config = dict(
    n_layer=18,
    head_dim=64,
    norm_place='pre',
    bias='none',
    tie_embeddings=False,
    init_std_down=0.00518,
    lr=0.00241,
    beta1=0.9,
    weight_decay=0.085,
    decay_shape='linear',
    final_lr_fraction=0.0,
    batch_tokens=16384,
    seq_len=256,
    dataset='wikipedia_en',
)
Each number is 128 + 24 x the weight over its row's rms, rounded and kept within 0 to 255. Layers, rows and columns count from 0. Numbers have three digits each. The size before them is the row's rms in percent of the matrix's.

# k: layer 3 attention key, 64x160, rms 0.119, rows 53-63, columns 0-79
# q: layer 3 attention query, 128x160, rms 0.167, rows 54-63,118-127, columns 0-79
# v: layer 3 attention value, 64x160, rms 0.139, rows 0-43, columns 0-79
# o: layer 3 attention output (transposed), 128x160, rms 0.135, rows 0-43,64-107, columns 0-79
k53 088:172133134106120134133129148086111135085129167154135140145116123164129148111147116154119140115111143120186128122106087143169132128089124105082124134146122114160112109140137130134151163140130088108146138111143130143110152154164132205127142130
q54 103:150123152133155128126152156137105120092140138157169140124135152073161097120132122098126160100126067158147144173095164136158173171143121139131125146142102109170132120127138130127115175162136125138120141170153145154104153107133123081114116127
q118 108:120082165124154102148143099140109120164124143122105125161114143124083139124144122111119145126112142150117146097123126091103139115088142144128151092127129150132135145142161118105136123143078190135143174127126110123140146119138111123104124128
k54 057:124121129131168139119115139146161124129144115118129119134111121117151106129097112164112095136106097093146145129149137119102138140167171152111121151142125112151116169152116115086134146126136116161131131160126116123128127155154119137149161102
q55 104:104134174150129130135112139119128119145143098160105136131118128173087087152113155123165064132103139115160127075132118126137155093126129159153122119110135124122094129102123137122107097107108151092108107125133168115155073096147152152108093120
q119 084:152165073139129115141121135109121118120150095118144119126145119110147133123106137140127106131142109136147114167134125156128074160166124127133136172133111108099149148122098102118119143129171112124100072119159112159130126157116157115166132099
k55 040:144111153032093140138108140129114117132145144100157130158102110098117125119108123102141142124160143116158146131102138163127134118091176119087145124165099139107142096124137127153161107150151143185155115134115165139124133159174134126129100137
q56 155:098127175138182149160133142134133100103130127150137148083143129129161083148122137107148080114113103136193120127134134161149164136115137176151119144132125134139150112128110133114105132125159101109138113154142131106096091108118138093135104123
q120 104:147142055129096131146123115122126119127157127132156111144146119099119149096098113123112126145133124103148130169139130169117098158153098109089120132148113131099160150131105107161111168137151142124104096131161159149114155159140123142165156137
k56 058:186147131129096142131144125125134097123090157130155144136116093129117094156108144125115174100137110143134118128144111126159098123099130076140159121136146115109187112115129086175121110152128102088137164143158119129170119117115151099102154171
q57 127:122129115124115138130134122142115130146155143103111116163110112097131142090141133127107150109112174106112145133154116076096105111118064112101126109124119148098108151131169089171143170116086189084092152122119129125149137183117129151122139155
q121 088:125129164149079129165133142101115142125113107166152139121136092084134067133123138105163121113113136124129133118134145139118150142114127155128151146120115121168167081094149114136136118096140105061089132144109126106154130122120146098137119134
k57 102:101125119134168117087112127157148094124150149116118090120140168090120140138108141163163106138131153141098126114167123123102091126125116163141127084113120141095148123146141158112097095146094145157184107136122141132123106096114124124152108135
q58 124:152146127132164135119151154174117134095135124156168110114173111077163103125149099120121158096112108146155144161112134113173157115156126154123100133191127100150141094109129170124148161133149104122128131127089156155085125122110156149134127143
q122 130:110144138144146141114146170117115138116101103106119158086112158142138094158130155141152107156144090112094097124131148134125111146138142127160115154112160099129128116139098125084109097127162112155118110127153076149149113132126164069140126113
k58 082:118117136170149130198189100129119115139081129124111132107128071132125119170125135065133152118129151142070101120114131158128119127091111119140124122115154136125152095141129146126133106149110145077108162119107109161120153116123118092126126159
q59 129:137103178155171108167154138162123119125137114127151132105147135089115124127135105091123139142110063135177144147068142133113167137140130168116109127165111100144152113104123152092106160144130135124136115147112170136111138118098129136137136151
q123 096:122060159126127099100134080155103113151111153106114161133113136136094136147130125111145139166127162143141172077123115094110179100112130125116148080099136133128117138124139135100137120143115123116139179122144139116116148118160112141134134101
k59 079:098156121186148123163130140121146128156086109174115151082137148135147109143097100122110082074126115143137102116157132098134119127167141152140097102091158095138166137100122116175100120102125136117101136092154116127138125133109144126142151101
q60 115:156115141155195115158133151153111093103102125128149119089126157105174087138132127139169101102127093141144135151118121112156134146131116152143123139146104123173115083122125143105147139114135092139105134139141142143103164138138162082136117125
q124 130:115149096148123154130144127170102131168161138098120129158108112143122142098135117088097122185118142115117127132104132142131136086111117121115135155117141146097113162151118119103131157122117191157113133117142119164126144172117112153116106138
k60 071:150154110122115100085135146104138130152117135159152162152121157150093122136099135190102141104099093101195135132105134101100091143130105143136152143147113119104152144137114089172124140140106104072099130151174131140118100135149144119135143110
q61 074:137129126135145128132150159094122149074110141131172133102137158138195138127101130124123177084156102130097139175106151128136093147136132137118090133155141102171113111126124168159124103130150085159102130155156126135106134135151122091141160118
q125 078:124074189123154106128140111144123146129106119117108161138115151130114143150145115119133165129129148134125131065110131100130163094102126134131132079127123121144123098124158142109140104118088117114142194126120124095144127120134116117106137116
k61 044:103072138138174122183129124133126122093082121120152093131144109173171146138106111146165131136140133138140136125092106124120084120141131156138155119141145162115125091138114104103107157151114117102137159133119123140150086156118129119142134133
q62 095:092121159118117119136122113120140142167134134116088119127089140168094122124129179147164055156112158096139125086151124117089137098121101113150140120078130140105108133128112087133129098113122157124128134132138131103162102096130141143120133122
q126 100:133164108153152135133137162085128146105098100115131136091131147123157113144122154147132101130143088107099079161149138152123087153140130123145122162135145107127141114145090114111107112119154112152116084120143091154148109136129158084141132099
k62 054:107107115119122148099066125143142117128130133131149093141133124105174121114136126132166143127157122135170168126141107123072126093111190143127125137121073142091102083162120115122136114163159141163140131125108154143123145168151149086142115101
q63 123:175106078128137148095128121147143138119115147127139119149140098102158161103175085102089183138151166116110105152135078136100122129140106122108124126137136133129141142143146125095143160138148126126170136100100092108108147170119119161144173132
q127 111:129146121132108131084114140104174131096124144139137170073154133131139128131091095155130123150154097101184137132128142175147129132167151115101096116116125088145122102105100153163112136129155070106139094123162168129122110101146119146163150144
k63 086:142153149150107136119177141114127123124077146139142149150132118129084139143110134099114153133128147154123145136127144187183111138065108104126132093130148139105143050125114138171113114142134132078131144117142153170128116100112148118118145162
v0 110:157121087113151148135125147127125137154103067149128120149148169104117094144085128144078138122146106124131134125119116150127108144175134135098145140149097096083131114147122122139111114130128101163073158127078187120132108139116151076152162120
o0 108:123155160129103107101133162132123121149154126149115118143121173100143079142149103158151109123098186123155133138122108133104123128111139136103104156127149106122136149096081112117110134119081142070143128124124127115150147154116076152080134182
o64 105:132133125132156141123148138150122105096165156145136131143117141100119074153159109123153139133110142130144101131092096141113141101113131137108140156159117097161140142109061128110108146105100138075150134124147097127109143152125088136094119145
v1 107:115179088125087125123087103152112159109129105135122087121116145151152144095123129140130119095191107141143105136134114087147134091085146122123159135154115098151136096063134177149119100138138143143113124101074141140137166121108133147135153162
o1 096:124084142142101101172163155153056118146106151111104107108149147126078073114116131125110099122151143150100127172115111116176102148083133108127120143084144153138113139137116128109142147140180101181128126116112167136136114098152107113123157132
o65 109:087057139155132134194188160158077084128133144090088144113110133112091076153127137103146099127135145168136095131131107112168116127100105100116154140101128152144138127131101162129175139151156068155171129115123180135129125100175090126091145133
v2 107:126113154147104123117147139125105150143142124100138137093134180156112154132143182108160114135128155109069110116137117147171102104125088137108139124123111116129159133125140142089153106079173126116141108144101129123124111154152138113121115121
o2 103:134136140111121163144128114128119101124145125173154146170129096147129094118123137134071158120157109114165114104108128130110143140134137109154131128147162109138161111082135147134103150146124137130109111099158114168126111104098137113188088106
o66 102:136124140109098137118121123129113123153110129151129129170140125137148115112110119160069151136152125124188139076099142142121127141145137097137134109180172114119164111079133161113136138135141126132089123106133152146144111087090133128150106138
v3 107:134117150120145114139157110129107156135115162145143115113124134143111163094091049102117116120155122141107126121091124151149115125184122154123148152122087087127103164107119112146157145167126126104072089062119127149144133120115110105153119124
o3 099:096190099137130091148070119141091102157105130175126136111115113154150111149119094165113166144096135100140132124125153124109098113112139122103103148089114156100157134108107139116142156112112103146108124166125131117172155121136153146117130138
o67 106:124128106122112095114101100151123117144118150163133136137108125119141124184135109121129182148110145090116127120112158123091081105134139139104181121145124145126144156128101151116158140129118111157109113171091099163139145128099144099144156160
v4 093:159136096114105127099115127171128115129120116147121085146068113116091135084180113124137128160134128112099118134145090126114125135139120128111142150141098178080103177125125123060113134136163172118097149070088173124103150123153122148154161121
o4 093:144102104103152148137114145111148140094179159084141109138173109134135100137128155119147124202130101127137109123117101132111145106130114164132167115125106132095125109083109122105172150133118109092151169197144128127135105137158148099138126155
o68 101:133133119117148140125125119102150143092197133109121105095160119120095100162077157116175131194099120113128137131105120144120154122111139131129147157110134120131136115075127112095147145130135120108167138178121107139122142165143142096145135102
v5 114:128130108096146095133128148122129105087129062110119134100149154124154131108129164152116133165164115130162128112132176168122106122136139148120141126154090107124190105149093150131134092084152110129106125114132168151081147102108146105174128106
o5 105:156098155085145106110127140089135112117175137166143106132158130073097147150136136128130155136124086123144157095141096132120137107111150127109122132108121112091129169146111106127110162113147099149126148146133138134145155125136072145120116147
o69 113:138141141083140130139117116111124133104153133187137099110176161096119104149164144125114161117129078124139143118151085141133160124111165119132100146084127095120103146142109093128119150119148115156110164123134143154147136128110079153119121160
v6 102:073102107096086160136142108141108120122117129103134139128177099139150159117133124157175139115149154060087174132119112159101087163140125152085111138145125159131118147114166123110102160122112169117107105138153128125114119127112116146136129110
o6 100:143096101114112142112143111137112154108140143104114083124119121152145140156115127095134178197135123107147126186125109117125124072095108108182146106119140108125180106139128108168157119095192080146138107148135128124084123097140119132130087112
o70 106:126120145121127148108146104166099156098156117121121065102120135172127126119126116114138182166113147112147154214131111125138161114101147128174128132096132122118156110104142097151123113118161117139119101107159111140073128111128118155142110122
v7 101:126169095150116119143135156118121119126127116161129116114135134181107127129093091190142131078139136102141136120115095100123119118100143107097105127098130130104100119125180144125123099161125118111112083142114144169160149141159165156120108134
o7 095:147084141113115149090123125139146148119110115123105146115139140130120162153144139099127130117129144167112163074126077119124091121119120132128115148162117129127154125136120142159117145147124143177144110116120162120128117128112083128138151144
o71 109:164048100118154122101164176117136178094126114101112121096152107169143133110128126089134115145100128142135113045127088106121127119118106131139110142134091120146161123136139136134140124144148132122143103127136158126114130148157097144137093117
v8 090:119123122101098112150117119140141126152107186130134120147089108139084156080114071168114161121116136105107129139111132106113111154165114125099125103124077130109107170179123143123108172103099166126114078085143154138123119175093149140155148132
o8 090:162101113105123164072131135111119127097108140086140176109156149100181142172134152077115154161165100116106123134120083137138122105101092138147149118131114128091096104133108148163142165105135107185128120157137165153133113130110105102130126100
o72 097:120120117085129142107172140108139146098132119087088110086172162135165114148108133082135156173115122107120104152115081155164141116101133133127155127096088108104094146106111133159122159106152118167135131152127152141140117151145139122160137107
v9 104:100136108120146150179140152161118101136150120138125120122083149125104143164129139185128101098118119178143131114120084137156135099167102117090139137154096113124133120113154122092098177122144112134119066112088147104129142123104123114145130124
o9 102:119106139156142104099106143150149114163137127146108119149144122140162124139138133109074096125143172124131102079126114138141101128155179140143152174172080129109128106134087149158124129149121122103195142150112157138153168148132118153139044148
o73 106:144083111138155131091128165134139149119131135118096124102163115171170120141108126100101098129132148122139082056108092118147108108139180120114149137168067127160113100135122151110118162161152089114140148151107122128158153149158107132155084156
v10 109:152183124117122171135114137120120120154126131127115121171138140162122087114134103140145136101097135142157115134145102118142133121135123122127121111116125110100130126117134131107079138125149110089152101082095165078131082099059166162115138146
o10 097:130100165123087151151111143142166095114081160121143127154133129112082138124101157114052089118151152093119127097088108118109145139134123114156128165174131144146109071143149106151161118155103141072178115135117151155138137141154163103128143137
o74 115:105093129128102137140128136142159117120069170108134137129131131134078116157084135093064104115156158111144131082094133118132140107101108105121151130168107134127113086136148103146165137119135130078139127129117132153153131133153162134125112120
v11 104:176155125141133080136070084105144133123110160107131139103108116115116111118099095129132122159118139118137150130121135100100122143144177147132153135131166130121068129125077177191103095137121113133090112110165133104136111143126114176166101111
o11 099:115125117121105091151113160142119110129116154107132157094151124159131145130133126134119119132143088116098121091129092127103135108100065104130154126079095163089135136165129134139162136121082118136108144148126148086167116093146141102106188128
o75 101:103132116144106074158111117148150096124134158141133133082176155147119112149139136135126129116142110090094131149113126114115132134115081107118103168081094136116126161173123143168142122117083127140163132126141127068130113118150154116131165135
v12 111:134150100122093170114130153131103117128163105137120104169078106148116151082152122135101158148142144095131084135152143156092115151111095137133084120111100140135126119127127143089122190130123128106136127117146153132065159106165172133102142180
o12 108:161091148092160171141135129084151158110112164089206118125126121082171151127140148106151127165124072133132129166160120096161137100147144146123174072130122119139099127107159130127099140116151125138130099122139135209137108108132130115095141130
o76 111:152099148101153166171141157087124140121121131097157107117121109118142135127103154096110087187117104122144140133168126127155145126100131128122164091102143114111097115085180140134113129134152130132097135108126150210175113134148130101114117101
v13 101:130168137041156103116102138101107077112120170140148120151066123124174146128099106097108122125131109169121104130154108118134117132125143127129161120151161161118099095108077093132098132143143188124109144170098142133091130150148074132132167083
o13 096:135163110152140129146110130133067131107140156109116135116182130144075114141116160120145117116109157097097109159096131081123139133110144142132110155109089146137119153140124137088166123115118141139117131145117163114110121139148170092131141141
o77 109:107185124155108104163115119123077131120146132118099112124163122119085107173149171144145143095104174095106109200120116110145133128123142165119106165098134156127092144138100122111142090125097144141109137116107160126111142127118151106144146131
v14 086:129142159136107141099133134151116151138137083141148124129124106133097146148067156133098118123128107097149140130150109137159128149086158133128121106123171131096130151092116096148159120143114096167151152178099121112167102139174096128069156122
o14 083:120143120103143119190163103163125149106119139153115079110091122158152140116157128105165097098094140163123149189087173130097151149145140102122142099149105104164113128133133104148119118138111158086121089122119111115133152113109149113128158135
o78 094:148123161114118113178133140159117122133155134145147110136110094158146144103135142158190117123143161138177164159114132126081158148168125113125152089168116124136133120137095121150092097137111133080143113128119110097122173164133143162124120132
v15 084:163116115139117098158140090102116121135166115089122102153143112122142138179164164129181111103135163142147129139148095159135098137146099130101151143128143159165150139102132111127135148094141131102120093135142160136127132101104165134144113109
o15 096:114116108084139152127096127121155113122165110135086121131161106176067122116114151126104120164171096093118103153120120128121139128131149124147129114152133120111175099147157153153186132160167077123159185144144121122129103128148136132149075118
o79 089:094147104099144123124118108148136136139135118136105091108141132191067118122136165122104129147143105108156133179127137132149138133133151101132122115134154125147144132163177141150178129159155102124132183117154100136135122132146131175134088105
v16 085:115080140121124127102106097107135119129123147139123122110144118119108119154120100191159118127114083133157103132110109152132155142177091120136136138119116106149141160098120128088080143192112112118092077131136173164146107149148170136086102080
o16 084:120176152088110131094104119142150102168121121095127122146140120135097153130143137122091120169131156136097101147154112119079082143110136113127093124118108177118118156145141176200180090149137100117151185153128120109155148137134096114134125134
o80 095:122135129111119113060133117152129147153104158072105116122160138164079135131115140078138149175137147129108083112127143116104099136108133097124118128127113180148095165163134143152137092143133140090126190139134091126129142166140068154103108125
v17 106:144129154129108104091138143123138108140142138110135138147130125118099102119148110139106153151165109157163141127103178128113133145094145137138151114129106140111142090130105101113098153145164152089118156107164175110153135127085114140139098125
o17 096:183134155110162167127123153097109121104121134144178175102149111088109171145137118082129085110142106094119126135129086102104159115091155153117134129086163119114121130164120154115146148107114129112134105109108117141108159101159113102129162094
o81 109:156137170113149169163107159095129127084104124143175164128153131088065161168144134107113088127115088104114111169137114087120154141109162133109126133079126137117117122166142121110152129088126132095130097095128128119122160082164133094132104113
v18 102:102094114108148126150060114135193131099085083100118118135105166126085152119119145122159129160091127106158127122107136104162128110100096158110127127156133131142155151117095178108108128135139096143127129092138166095140137178124141112141141101
o18 093:109132119146106113153103138168121074110153158127117090125172126115153113124115117107076121164143135178130133107134100153108143116142112128116144099116139168139106127180101121103134100159114157086153142154162136127161160091150140116106130133
o82 111:132144136153110141144124114167108071101169141148135131096182153124107107122113130089118147145150122188124150128109093163123134142124141108086131126110117151175124116186113137119111152161114178136178136165152100117158166151123099114103160140
v19 115:143112096123156163107164136108165102140122150160127114150133124120145076167147121157127113124120111110139131126196109115104161150168134095116108156124148139159112130153122092125126134136118140144170125157156141164148072124154171091117124092
o19 106:100164106115123152076125112106180126123126124091111115148111145132107130144143119143162135065124182130112123163129165132091147131153152151135126119161130111096119119105146149092168111141100100133144172130145111127116144198112105155139145176
o83 110:130157119142145127058092121128140136136103138062120110160108145140104129126134131141141124049136167123109114134130159123089142114141129159142132126163151136098129117131130110085148098135085144115129168132140104150079127188123145169144118144
v20 090:160151107154116130140121129167103169141086093132127121157148099125131097078106140113115110131107139132124131130068156119166151119153111103167118113094077104094101177158108131134109159119139103093132155092117163107124098130108141138162149162
o20 083:112120126154118152136176112123181129114118130177148088117111084086135126113162124148118140137113140130132104151122130156100109134135123143087127130130153124111124136109110121144124175150123125084120083173115119138129127130136107148119130152
o84 101:111131110095115161107174108106182121118099130170103135119112135090093134162096098125108135155138145131118141119084147143110102113131104110124131141164150097124113141085120140140117169148154099112112140174103122141141115123131115132111172110
v21 096:113144110153110105166113140137144118149143151149104108116130124133168147107131133164117110127112157116150104125131128103140158114144121139116113119103142114110111125136147160149112121084099144115120096153160133116162103185094153132145125131
o21 090:162035151146127145066113142143142143139126133132061160160137163126116126122145155104115140107178095140099140063136100150111115105162113133141129127140115112125129135131130125166144135103155112174118162138122136136099121108126106120150116137
o85 103:151040122121123094064144134123135141131129154128057140111142164160141108131147134082116114126156127124114101036104103136139118110141107109127109122142132106152126141114122143143113135098180107181117180154125139125093104120152113134152151115
v22 081:132156161121168095135096153107152140137080160122133126123102124129124110149137078116132169087111129150169138134125087091150124122115156142144085095129153151099063100114144144174142153138113151124125153163154131127121108140135156168143179124
o22 079:133133131120109163125103132166110167090098095115114131122135174133147117100100136137166162126124147131107167133124096120108127132122115146142117134151139147101108097158119156124122126130108149145113072110119136135126103147119163086133185123
o86 090:133119144156113095141125140130121153104138107128122131148137130128166152112147157124160137125092147108151139146143102104132123127134098161135138136123140130110125115167091117152141117129110167115135065137119148143130108129128161095168157117
v23 103:133132108106136093083145114109092125114149161141111139111108105159141155155156149136156123133112096158117102119154157161148108115132085104122122122154129134157191110150140147109119134106137146092156094157162116171094150112179132137104127122
o23 095:111153147122159140115116118135125137130125127098142127179161113126120146145137155118086145134107110135122135063139147104139129129137166142084085113122093154136110176085165148137133103117102124168118172155122144144144138155123118149156095125
o87 106:105160104116107112082104117123112155167080123091125141176149118132123149126130164123073154144130113161118110066139144128133107127126157125111094134131129151130117153094166150134142112121124128173086179161133153163139127135101118146138137133
v24 103:160142122067126114122141163107125096125132170130151109112108123139175166092108091126113112125124130101119132123119101102151149124122128130112138099170133132110105115144135127130104142152144144103085132171087157108114137190150082119136171114
o24 091:138129117166122125113113136161083170160113145201135116140150136170092123135153106115141143148083153132172132132130123117101106117109134121124110113082144150146162168113073108087125138107130167112095109130109128127119149128149139117126142132
o88 112:139134143159109126122144141141079146106154138186135142123158126150067130165174133102135143143096158146150122171121115094124110117107133130131102151116153116158135150116087136110112111124127154134125102113110130134096148131121118084143144108
v25 110:100115152120162165137135144159170148098132139122144108138127177130101128160152153098134120131144108150131106114189129094119143086123126140112126119117191100130133116105111157121151104112124133155170168140141123122158099130131167126131132100
o25 098:119137144163104130128079145148133070112151160087138146130133148099151081100054117131129118044165166152136105092112122127133161160153122110145123132157128150148127118173150141087108098161101147118109119103144169160157171109119133118151143142
o89 114:148106149151108126117064153177120099129138138069127166162129134088174113097095123130149105042153140131149086059143094124112119126157136121105127103166130162128161100161124119070136125134129165139136117133123168136158126116109130112163134173
v26 108:142096185092117139138136161116106129163137107101133121148115123094120120144124130094123138090111149151072116129138158135133141129123137144132167133148085114153131137225118096133171132119128118129113101121150113159095116159088127100159114108
o26 107:132145124081143091116131151080105112143121098181115171123136185148133107085107122138133156170152098103170117112130115142112129133098139131169123156099163104145126123120111113153126175135133170150102137145142124124146105164128129144136130082
o90 106:120149145069135141162132145109123102131110104164168124148143147134151137068151132117130160155132098095161126149152093143097127125109132153167161108114137101128112155141129109137142150130115171151116099124140143149148110137123140116165080099
v27 087:094126094125193132153131126122169127122128136140120164099127138129093120153096102181144107150116095134160144122102127092120128131142125097132091137130101112122134147169140147137127136151099102140134077114167110126125135127133137160118079160
o27 095:095120117148116096128143117129144136142094106120169120128117144108196179163179116116117127120118128167142128113141122148157104120153139136116148135129091159108091139150116123170119133119101155160151133129130170123158153146103103153090120118
o91 089:156098098139128134092131130121141159125101104129148143103167137132195161124146100112131112116144113164132112080121102111125114112142150143113141131118052136120093130149108130150136182128120131150148134173124151121158120177132103133111130155
v28 096:095128128117158132163092134095123130147121102112103159156148128107149132145118106124120153138104153137135112125132129113166130146159135145130114124169144109114095143137112130160111130102115107108114088108150130102131073092111144145151177097
o28 096:121127124101126112136116113150143118131118137145114093150116150133168113107128145151102138131138130083117146113119130146094142099146130116185141147180088149085113116145126107167163109094097097115148127174134133123115134166125145144107135128
o92 101:143131111121134076122098077155127115136111145150098104126139181151168103122110148123074152101147159100110137108105122129092122102128113142146132132170114129133109128151078112165141118116118129100123154165130101146108122147116133144110156118
v29 103:099127105136109119163116101111145115129102132123143133141117124183093115127066148161124101090104169132105147130104116114150109116125138131113130140077164169137119169150094073143108124123158149158155097132113122129152131125126104131124093116
o29 096:146152091136112174121136118137142094081145121101104142089155107125122158154128144081090106082148116121084103160085103141138127132121118140149157162164116101120146077141130176142129150174122119154179121119132142098121111109127143106155110123
o93 107:135147068123148145142126143110152131114127120094089091096161112152158129112097099132104123088117121117112112163087112176148152145156119144125123128137085118124147105147161148130121141171116101129149147134147151067140154123162149165145105135
v30 100:141131125087108097134111121103138105132151135129151145160139157131097148138095149143152143174144123122168137115139109172168074173115113086101143104159138122119114089116153119110140130101112116118125114158149158153125113163159127138108093075
o30 096:142113143086142146135114161099123117113132112156118141113123110119087145184163150112121121119170115121126156134102106102083144091114155103147117095144107150117139123150134158139148128094140129127136093123158147124115136108073108115140128145
o94 107:153157137101112130151117131119101140116147113161140095099153128166055108141150148134109161122177127113175120170121090111124168132124168113134119117117120147123123126147146131155140121117118154104115130104144121121112137129068121146128095151
v31 092:151092130094142119081098136138153144131157146107124147110142096118109105132115145146087145137100142136123132139149145145150130151149124151117133128123173137162128117143058124136138179082158125134121142144116148153089132094109154160112161110
o31 098:161167130106153148085128122111119092113143144107184144150154137113155121123096120116102122100157122126122108167144114127118147136092136130129146102150094119110133131158134190141121131155149097122135131096118097146157076152149124091148154102
o95 093:140165136121175123142109139115109113134137126106157100137192152106168109110116126124126129134139099121161105205163118133118128168092111118108115061116130108116134142163111137153102106132146111079142149084140133130193111141136108143141099106
v32 096:134111183169138124154173150127122094141125158128122109127128118136129136121149096117134127150123165136154108131160129141095167113161176138152121141127144114119142133134133138134153115118109136102094091066169097124192099107090134132140105138
o32 091:154093125073143158109087125108160115164138171164114179094106134140115147130105135099144134148140063105115125140124138157123165123154152144146140150102122110108107107111149090139149141119113118130115179139114100125116187112149144122151135100
o96 098:137098153095114120119103141123183116159115148155135136109106145129141157126100137094117114120121091109088119146149153139124132130153144119162145137091114124116102135107164082150128131102115101143101120132103120131134143122147210132153103117
v33 108:114164122099132141151159147161112134147145167114112151140139085113151159139100109152113133149168137135134152130176136111138129121095104113089127110147131116117108099143132094144163115119111130135129140189122129149095125145128109151124092151
o33 098:072101117130116134128130112112099136101109122170168110114108112147124162144205106130139083126118109130151132167107144137155142116144157128116143089137140120146140149125129123134135132091141153159108115112090154134108100163097117140138109127
o97 110:113109128143113147115123112140077120091107084159120146112125135139098142161176125167106093126161134144147141157100114098138126078115176147089129124163164116141134135130078167146136132110155115161130117138097176140122112155084127112136149123
v34 106:127100099140110122131129077083117153148151111097142084145168122119105168145144157149122148112119156141138126136136118136112089131169120146072107103152132119120165114144133140165152161139080132146089133124128164167119136121146147130143119163
o34 103:154125128101111142123097179154098139176140141107118133109146151137158109129123123104162124164129078109146109176130109119155133110093128095132135089113169120140142128135135146125127153128141109127111133111133124134171124091136104126080114114
o98 109:144120131123125142150122146180120127162153121088126122112120145139141122106137151099141130175130088119191096164132119137156121116099151090111148090145153115150150149133141167151140158134138111136121129086162104124151121125129106135109126120
v35 099:110131157123115170087134140175115099121128106114121138132174093158132151120128086111138178109134139148157123126170113141151138125098149124119120139177100142091148155074125105129124160121138110094163132095116129103128137091070108135084168131
o35 097:152118118081135131175114113134118164097116126163105102133129095112101169126146130120102110176111093085129143115108164134137154126125157108130136122143132132112099121162145082125149090130169120094156117131104083127108167143145168116105102115
o99 101:132136144094150130172107115138116149104115130142125102138118123125116174143128123130111118139129115130130176154142134124150148139123159108111142122123111161089094108149152078129132108120168112089141085133103102148139201166137159159102089109
v36 105:126153118108114158100066129133085123106139142162130121145124089122102158139112131145102138081127106154102098136140100144140155120126152105147140135135146155150098151081110128149128162120136124152134147132123109141106180120153110158116186095
o36 102:124109117147173082154158139126112150133142136084107133140147130114142101114111160125154160124138132129111116131162122106138131134109114109139112123117060132123103158136141163147132107134150132163104115158110159124125107156123139117141106129
o100 107:124098099123175085162149142095106140126169132085088132141149101123169123103098164120196141129131139107133089129151093137143114142134113101136117115089063139131106144127130142135131110135145120150118160161119151109129117156156112133141111127
v37 087:133126122160103114136086129135163149144092110133124097143129118161090146118148133153088182084101140141154116131109098097151156104149119143096081116108167122095109152103155139167119141140130121119113176135123167129141137133126166147137168145
o37 084:174126154126112182106087166201142129097129124093102147160148131125164095120077138140136127117125129166105170087123097137100136124127128150116121107159136133133124117125131149125129128143084148100150106120106130138149123121146117102138149157
o101 100:148089122122140124110142151149151140102154144074118157154124132143162117101071143096159120168123119149148120066100118149130121122116123113103136103170111117147173130128106136144109138105162143126174109157147105136149123148140107117142156112
v38 096:128124142108122110145089118163154163147120160150138118153088157133142131114154108112122157119170109104122117145143122079138123153100145123117136146159116121165090145157134126136121125087094156145142129138113159110128082166149164123157169124
o38 097:121145118107118147115173108102102127103104109062120135144140168140125074120128130137142148127180166127108101154120125128130125158123123126169136120129148147075102111135122147111180133125162092173154109112165147139117113136108113099118167118
o102 103:100143150133141119147175130112096125131142106046104099150115170133129082106140118139154146123126168132159115159139102130135124156120111141155140141092152150053125132135094133126170109130130119138189112122137155142095123140148126137115145113
v39 089:135106068162130197075120117111137130146109107129127143109138068108143110158189138125148133115132143159152144125169105105088142105159132113109090140116103101096136119134101120168112126166151110117196134109148123130074115134105164125138153128
o39 091:134112113146116110170137160144148153111119132105127099180130134133127135084128160161147133183124107104172107108154137151152096141127102102143152082122163151146120146142137102142128137147122125086124143126078124152156095145144121141097138143
o103 091:128109134152133145143134112145164124107102163093113144187116168132128169132134151139114095128160133130136164084138137138151105122095106089127147126171156123140114132139135140113130152155140140119139158097113126135178091188135110128122162126
v40 109:104124158134104100162129130089131107121114133112124120128111186144157164091125152144125116161119114092147123135138115138121144151085127168103089117161135107143128153153167126091111113122130133085124096141139169095154096113151115158137134146
o40 100:148116151094126158139112094135126134104119170125186123143137125191120127130087093094134158137102153151127156153104136131087148097156162130152135136140149163136162095111114095122137115102110141136143155112168137167097163117111132126133141145
o104 110:146106166110108116115154140122117173132143146121182122109155120190126105110082120106125145128104159143162161124112139123089141119137144134150116145120134138138157106109113079145138083093121134125146116106150142176076140121127119158120135128
v41 099:131168133156174074107154112166097141123124129131128135076110142121161125130174158113114124163167103148142145130125152125110085122150129154142134118135129150094131105085108150133093123138138180125123148115122137114137091077112117128149130132
o41 091:155149141119118158126105120142126122108157148096137114130138091115101112131135134149143091090109128088078109138122132097126142145132130155096141157143118111095136126105135120130178137108107051112134152150114114110121151091151123118152138135
o105 108:115164133145106120116089121149138123123112135110112130144113128079115117174127136162130102093097139093084125128113166094135117124139127132103125167138151140111127128079109110119160114101122070119137124132110131118108144058142145135129174126
v42 090:161130136084078099174109143142107159141128143107119114168110117073129154076129116130108186115122164151115127131089152109164146122113098141129142126169085134169127151161164153087137146095133079121130103110115114093125137171077100131147088156
o42 093:146118122127142106085167169095127141179092087158096150130160120136157092095154126134104117125166117142116147117149129146125134112124111128126135121115167130127110109120103150126129144103157117138152117132127134112133119134125117142160095117
o106 091:102125147113143135128174151095117101141138118163128144119139152150092103125134124106088144172186142163121129173105117147152111098092136138110145117106165124136097129110140158144138154097128107177181126132112124118132121105145115102141106092
v43 119:108115094121099148105106127109177135130106116160142123089142160155120135067160111110129130131143156112132126119146133073122140105137148126118084136127091115144133147173115138152133107163131141147179121065133132156107155139169141108152113153
o43 114:160142100150116107141149155126111140152106126094133100152123139113134128131140116161148176102125096118154136117162142130142116111109094092123148095086180147107101132122100139050128174125134114170134110097141122125151145106132099120106188131
o107 110:193119136161128132144098134113121129143118149081127128167096162096137145129154103142118138102145122120132134072150142142116126125095114120125156114124162135079139128122121142060172162130110132187160112103124125126126137119139114090125180145